Weights of a small GPT-style language model, trained from scratch on English Wikipedia.
Training: 279M tokens, 8521 steps.
Each number is 128 + 32 x the weight over its row's rms, rounded and kept within 0 to 255. Layers, rows and columns count from 0. Numbers have three digits each. The size before them is the row's rms in percent of the matrix's.

# layer 5 MLP up, 768x256, rms 0.0574, rows 147-242, columns 32-63
109:128121136149118194152126164184178142111112143132103138158101102084121069173128182140124110100157
098:110098112138134121127127098124150167129095127147063149141152108119164129094129121130162108132124
099:114135150170166085130171103130097172121112121149073166084154107101157147117116123100065105129083
091:126098146106139149129159126155087124087170170140113090116113150086087093080105092117128118125152
101:135112158203152093138102142134175096148144125136125119155083108152135147202145169112128176136142
100:069165187142208163161125187123152061097152109166124046144106077176173123162107106085143164121143
103:103110132165170087146076153131110176094166110166139133102093129098045063146108148100125108121094
095:117153085127139118192089055121133122126092154176151108100167134124166140080168062148098118134122
097:160161141106045099169156135116103135139120120129118107148138109104118077117149152151123145132198
098:159096179149140071134121078154105142099079127135097154169098149071128142168110148145108146063080
099:091181158164124213174161099105076144061145121138086136158144144136173099116133125086098163120165
096:127121183049089119153163144163144166113178143150093126165154102080086136153133155086120142112117
100:107116107110145099178061052092095085112145100197117110094152102159133183098133079133180148105111
094:136114135089189163160128135105136134114135108120056101183130194106154145152158136110154128131116
107:146166195117190129131091142136127092106119167056135124114080107085178114124100126146120140133181
103:129046114102084103147131128170166178071137125121116116128146119167160156171119167060146174146111
099:114103084110095121165167123174177145156166148097116072157136133185106131143197152097168079132116
103:126134133114101110155146155089110092125091101135158123098157130061082093199148136184148135113125
102:188145145127116118179083189183134165122118178152110085148151122089084163069154148097148120114110
097:078051133104109096137138146127194117115138117111062165135150146085148131161108189160120169088175
102:110146171158095085156108073109135102114085127149109061131128175125102125152162062097139117073106
097:140098083095175149096070151137101190065137162080161104152112157123130147161101167121132158112151
097:112157142120184116190105132132119119129106123119118124159155171137125138148115146107174115128124
102:109163127144099136149132124148173141146135101143155127137128137119108159158127166140152103117120
098:117144166127107144152077134125223079141150126110125098133160102133097100140098117113161097072140
108:128144152128124136094056128159111124082132159073090115143114119112138183197134106089175102109075
105:123192192089142110112103130213134066092158115062125121193103110207159207134136138139181143078104
107:132198147118163134099119148123111126152104131118084172116172122115139169153129190166104148082053
099:174130153169105122081150072134188143049158132085110151198115094093084153069180148168141160107151
097:107175132130167127102209123133156053134150171143107099163118029174148131146121102178126137126158
093:132185181147132154153087154085131106100140197132157078145152142138125111159093105089118175155114
095:145117100184115119146134118167148157130154127069142119201098092102098162201129098121133170058118
104:143125110163169084155137098181135130133113167110151105108147124175160190146092156095096114110128
092:158123115113141132183182133113143130133113142148123090117113093147074104116121091128100137067158
095:166153132101147163148154109189079131124103114136163127134121131073180134124149076099054108094114
105:094144184109081082189123186179139174129084204118104077089111096121060131198152172113166083102117
095:116008114125157132140075126161130088102123099157145133105147129065117133128151107089150121132158
103:098182144111168072125087165140077108082109179106094114142138106096136141149198079087140131093127
096:104148094166113165165090125074162106139100145102101105103157120092157187108156105117132143172100
102:165113119118115105166084147180131104134107089123121142198140123113125165095114134136181123153121
095:130164149140158130121191095144083117156138135094133117116190119106130129122170109100160075125091
105:097124140148135159156164096131126121087112138113105024221068121107099119115129190120137115131083
107:172199183114103156132123128103149113069082155109163116128142085141102137127103072137164081175119
107:121119091199100103109110079099100167072131139070069104100117158126140166157166139111140140090087
097:105211143152139159088182085127080099079130128147172147146085112129094125134163099125135122114077
097:089152120137164150211094147163196107132141125160126105176125090191152147183160163168117141126171
099:114161133086172112099110096136115105088139132135129078129100136106165145162132110094132030114154
092:181098128100156147135105150153092152131149133126099080164095174130102105164171151110132122093110
102:158197152085167114162089148164129188109143175108095102150123099117046128132117098084135076055115
096:109112182104186155122159170131102181102151202149096151139109147173105098139126167129123145093127
105:169171131136069053150106126161134083070129096147070103188110124099074146126099134092159127099114
098:133157107127149160091083121095200106064165124130092144127164167139117137071163134148170137074093
095:131113179091125050211097134139073123118095131145096147184099118160161076159158099121133118113103
096:107146130097073105123106044139114129132111153135128070115175096112171213158155117107184109112112
102:127087122163178125071159131155103142135207166112104103117169110101154103130130099095148090127096
100:069110147137088103143089126162125071090182111157068134160120147111131087107133124150109137106102
105:078154124161122118133157133108077137113131109147077152167121109120105122121127155131102062129112
107:081101166061127118082088115171067062094157150120135122106127160143113092169119138131167135141152
092:102135194100158120175096141145108171154078141125170087085115074137129107192145121072091107088131
103:156117105123099080156108194076101161141136090124162088131110126084135132113186056142159134112143
100:079167108115145118117128107194149096125078172088072140132122103188147134122174109103159105124142
102:082111067120132077148117119154179097123149084169154113164108069126113142110195132127145110109165
093:095146171119091097202132082158156104133159099138140136131085141065060127160165086142134170093122
109:170131173122155139116110136117102118041141136101131156134181151127182158175140120142099187131162
099:093142071148086164091119158102105084091144136153114161158093122075153144148119116094125107104142
091:120123116101112094157091182170103138102135068155053075140111122077147132092158098110151129167119
106:092123148182139088190133099171206074079133151133143132074127115099083099092142104152110081133118
094:129125137054137146129142100133099132099139082153113070148063126094146181066148090122121159094189
103:113112112122151098107203094102072142074203157168088113196095145175128088128126151160148164075199
105:152065112113110107138148130120188134120100103121134107147143127093207152134123130086111143150174
099:101135100172149107123084118050136131100193090173110090125104180115194131131121126146117103128124
095:103146111078209158140136158153100141062157186206147052179145164117115063195117161124121071145118
097:083080158116148131127101160113125146093141147132146035150071130108148134196088141117117126087113
099:112132157085169072201107143114107069127131133182139131119146138131166115150148099107139206101138
102:109097138085180107097109086129135092090157135029060103100187143198137124106208122107214125095055
099:074133117170100085202146103146118130127108109142142080118119136114141182211137111080158149121069
106:128099076095127104096173132151094100077149115136072130090099094187103090130181110107157150063103
088:120111120108084180122199187149111114064140157105112113186185148100133093102140133106123144142072
097:071136183133082077145139151168137126096121114147123105222082100083094122090138145148092144125065
097:118179146105147136122102113083129146086078093113099131097101162160157114125175123135119171096073
101:164107158159097109144083081101139132085110215059159149125098143053182186134147141124212142108107
101:099102131130101111138175157115116130075105114200179110120154088099062171124170121103165168120135
100:165196112094162138109130110166042153091137149067151089171109107103134155105141125129147097146126
100:130155160234089116174120118098151146104149052141141164122160089055124169181157117114173146134129
102:136116174144162090149100119164079118060138135153069075153182093115127135108096142078149106161084
098:096114119136161120147151155135144105089141152150163094170145097124115161079087070106114137092087
099:157118157105145099067163135085112112102112160138140102119128095100127208122152097124170173148162
097:114157096163110099216082109162147115130112077098110110131135097122072159165157135057205154146136
098:167145148104120079125226155126124081127156121094137085157089081124155138155125100135132096050165
102:063154126158146137093108161162135093096157163106126152110137107144124133164131134085203167082144
098:129127134179190102185130147141124127148118119122133134125091131146157181111080168100153143072158
102:137116137129189054075125120096083191085199134086113120163118163108152111176182125136216147056097
103:088178100080131146119146098150166142125111114109111141150125137138078131140148151112141117143083
097:141149169137054141171154106133152126078149122131110155166104116064126104108197110135152166134148
106:094163126147198134131105103153104112121149159121113135168086130151170101192136065048216160095110
106:140118163114147091144187090096137196099112170133139106134114065138126128107112139079175166130078
# layer 5 MLP down (transposed), 768x256, rms 0.0541, rows 147-242, columns 32-63
104:151098101115103094164075148139070169146169168134079098162090185106097173120139061134123145136100
107:117201121121138117151109088064137147133101070159113116127138049101202134128112130161082109107093
098:096099138089124074220141095100151160110151132120164104084133096106113104125068136152162131119160
087:154099137135129087155168087081106124112075176129180085130194131107091140085127073130168157089127
100:115121153116093147130108158170118142110151111108143130089110092135151114166115114169094138092112
101:174125110129063160147105140160150158094118154117107144117144123110127138078165173167133057166154
102:056151110114146117119104156125073129165118113163146060153098134166154102151065168098086112091094
096:128094196145133037158116116108111085081167113123142118150117111126040155126133122136127140192092
093:163200123131080153156116112155149131159155102083137162092112090119120110143120096112114125107155
096:129087107171125146099161132113149117144178101163115136075137146147149110120173123165118115176129
105:129055188109066155134098122143151080100170121160118116143089148091138146173141141149144061142114
096:066117131073112160157154131100096123113172083145088149112138106123133107060127126116093151064122
100:101097081109201125152113101149099123136107118070117119166099122170095119117027102114149170122080
093:158104062155166083104086122136163099138112136139135146095143159174111136080136139112168138117093
113:179135059135198125104124170109113069132161080102100099137100130145174115101163187118107111095171
104:101154158148170093160138141091135115137167111120112124086098082128108172071099159071041130131090
092:167115142091051136122105174113190092143142178101154135069117084155146131064137161151153145132155
107:148145108105144137127106107117123112142137169076124148139113103109110161168095153149161141164132
104:145164152061112168104228086099079110099125093138144104120185107135084153101148094146121121079141
094:094160150129122097090120097125092211162109115084150061130179164115150141117105138100112059085155
107:117178170158121094117186130129098112090138109070180093119098111124114090099104134109125125085142
098:079106113116138111114159140128146086154152131181158118118166069073179117070143152147137122127157
096:153137113087083151099122080145125135135097134160132126127151104115108102113142085173121098162101
105:132115135125139163124159153154095088120117156061130133138138135130124145144066124118108088084182
103:139071152138162178104130119159135136160140129067091086111090180149128144117145103105061145180086
104:187129057116071132179124130128138123161104104112130151104069187136153084113095113129097190168145
101:101089096183145116108135147196096181177139106120112147149102196074135090104139142190137129120083
103:201116163116125166108157158121101161082123118137130105183100114157103174092098145124179101186097
101:134165208109100113186102163161100116107138194102108137186175115094159112137130152139125137099098
094:095117100129148157154120136182100175109120106139138109101077178113168123123118135047186151095145
090:123163111136064086155121139165107110152119151171156126122107140128169131205186117156126119122152
111:112074095115157171105136111125080137095090111122136101147143160126081082144101132092124098154171
097:166116122109130065180162109100099107170132068104074160130157120153154147144114130117144121137107
092:112158156113143186116086086117138181094127143102156151121128053110153185114165129099122105169154
088:139090073136159120101107131126179104142109154088175108108127122144079110130118186103141131094124
104:083101144151156101100105109126094121125218105172157146125089140201225158157084213162124159146087
097:107068148105094130124122151108171104142180153119136110108169092188142140102174154032091204099152
106:111142143133094122081135140120184114082149113153146127088118140154132135098107141091152152117108
103:181192138153120128163162143144135136108133137078138123171114125095127106131172151155090112151158
106:114158099062093145160121141132128141168109152089087126099112132084095100156074135123114096103123
093:078107095132070206088131160164158121069188127183150133190118168118130119186152153072153157141121
106:116086149130112092155171109064124108189142148111157129172136152149116154089095160140125090142100
104:098112108102187125104097088119130149150120058153151111133101102151099117088077145076094115108047
118:120196076126113122175075119153129128075138169147122153096154125116135139131152117188139144110141
093:134163152098129100098071194193118086145105113127115173155150118144118162105074161123141123115140
095:063107103140143157084135151134072148116184083116171127183095120105175175059134057146162115123144
102:095202122135105121178163137155097142166149187150105133033153162141128154110109127088105124150103
092:121077150185190160125077129119107080134147131108141137203098113111132115106072121124172181197151
097:201079104163186146124104187093118131191163108164145144092132154070140112110093112130112101135136
097:097127130161104085131146118116117080138125114119100149108130130083130191167135070137157070127133
103:132133172119155145081190079137113129158133149118135109060115168125158167165094103082172142168118
099:150190091129100139184141153098084075171129073157154096111156144125088137167056058061171125111104
100:074146106091122180156156143123114114173156180141139141139148069029188161100120115158118110169141
095:072090136166126119085187142112126143088124124122126101183100191119088124129055159130165151135134
099:078145184148165213138152114131122130144113135163127062188140149092102161107057182125122166164123
104:115073164077130087140076103138120053093116082163089179187142089107134069139103129144186177116115
101:167112110090115193129117105096130179140165167199112118078126074154102109060117119182127077135089
104:059121125109105160158130060111107129066155129191206116178105124134098131163098128140115129096111
089:095132181083110143089159090107165077096140203154131190164153111148123130153204145147135141152089
103:116067219112149112165123195118115123134109110100142184151145149145086192131122104123147084101114
104:151096103104186173123087123093133119122162140103159084114094161119108192117114142152146171139152
104:144102120122149094114167103132134160109143166146110100107152106125152129142142094123135146116092
094:128084072119149138090090149080151167148155072135125113091129075100090110098157119138143120115100
106:124186177111173153073092093120144158158139094172091082101128165098061156095142089085144155127154
095:112102153116102092141139145105142179154151117168153125169105183099114121159110128146123134112131
085:155108214166145087158111097125133185069161147186132173130092135110105112138105161132155128133134
112:154191142105110142122120184124085116120101109099119180139092093094127047171132107121124140154173
096:103127134054087128131163131067125124180182206114116116106079200106126160130095149132158122154191
099:145123147175127139075045128110078144090124177156143157108163154114094145113160157054167075124122
097:102072116128137149136066134072131151202090142115137115153099132131118137145149121166102110145104
101:156119101093099115120088164122153154203129118081094080156131166103105103102091137109145154145116
093:101098129136186201117118185182152056131124137109129100096170121145136134110062177054110102068098
107:186141115103177113073124113174122165114068115106127139071127125112151149100172092109062123105141
096:092149112127145113151152148175144126124110117143110129138087131144090161134200151114140076179166
103:128100121159092098172059200094129162160134171128181102111107098096093126121147112096107126082094
092:156108106113146134145102151161131117080116113155125102105154038121140126124144130120106206109123
108:173151152146091121112109095201081123209147132103112112127124129117119150102160150104157129167132
090:101141160152071082127151064135136150136020083143187135096133082170097165106071206151105155074123
098:145137130112077131146147151170134178096180068182143066121114139113118071134120152097126166142126
098:164136130135121123155105160144111155129123152161162122127165188117111114169118153153139129119161
103:123104126069134169135177133122116145109133099149105147129045079134109115137150156089172145152107
100:140146160169068137095117120162114100099165108135166129199163117194107131139098096091138151169132
094:080108142206121083092083144174118135079120154134167158082121109142199178112131111113171161096161
097:139135117128076111140086103093090096193153211105136114079122145156209153126100138179131120052115
102:067119096107110164132064123174137095104116111147093077104113138107083135054124069134122115123102
095:112117132085173150091136141135129117114112150066101134137105102145135169137096146134149117119113
103:140125116124144140091127137143104102154149116097119084174161128137116129148112089104124081128136
102:132106132090153147109177078109151101084160131130123124167164083106105093112180133130122135073105
095:076118099126143153062112161082057165085094173142102095118149145136165110088142139158090091119094
102:147135107111132125134120162150128086041093110110130128066107124120104148123152155046065114138128
108:081214072084127092124113186164109120065140137187123116142135067111118107106147124139120151129092
107:085098092171122103129117148180065051157139097102175132150114113088121124112125094112163095135075
106:119166095144153074135130088151118127065149134143125105100130150149192137134117187132130116137135
102:149145121058143137133122138115091120055117109136044152131081099110131101119063158140085166151154
098:135172096067133148108109112140113171096108159162165112114175104138129134112179100163149177163167
105:155162146136190129157136091161097128129172176134117142055093116142120100112104145160114154123179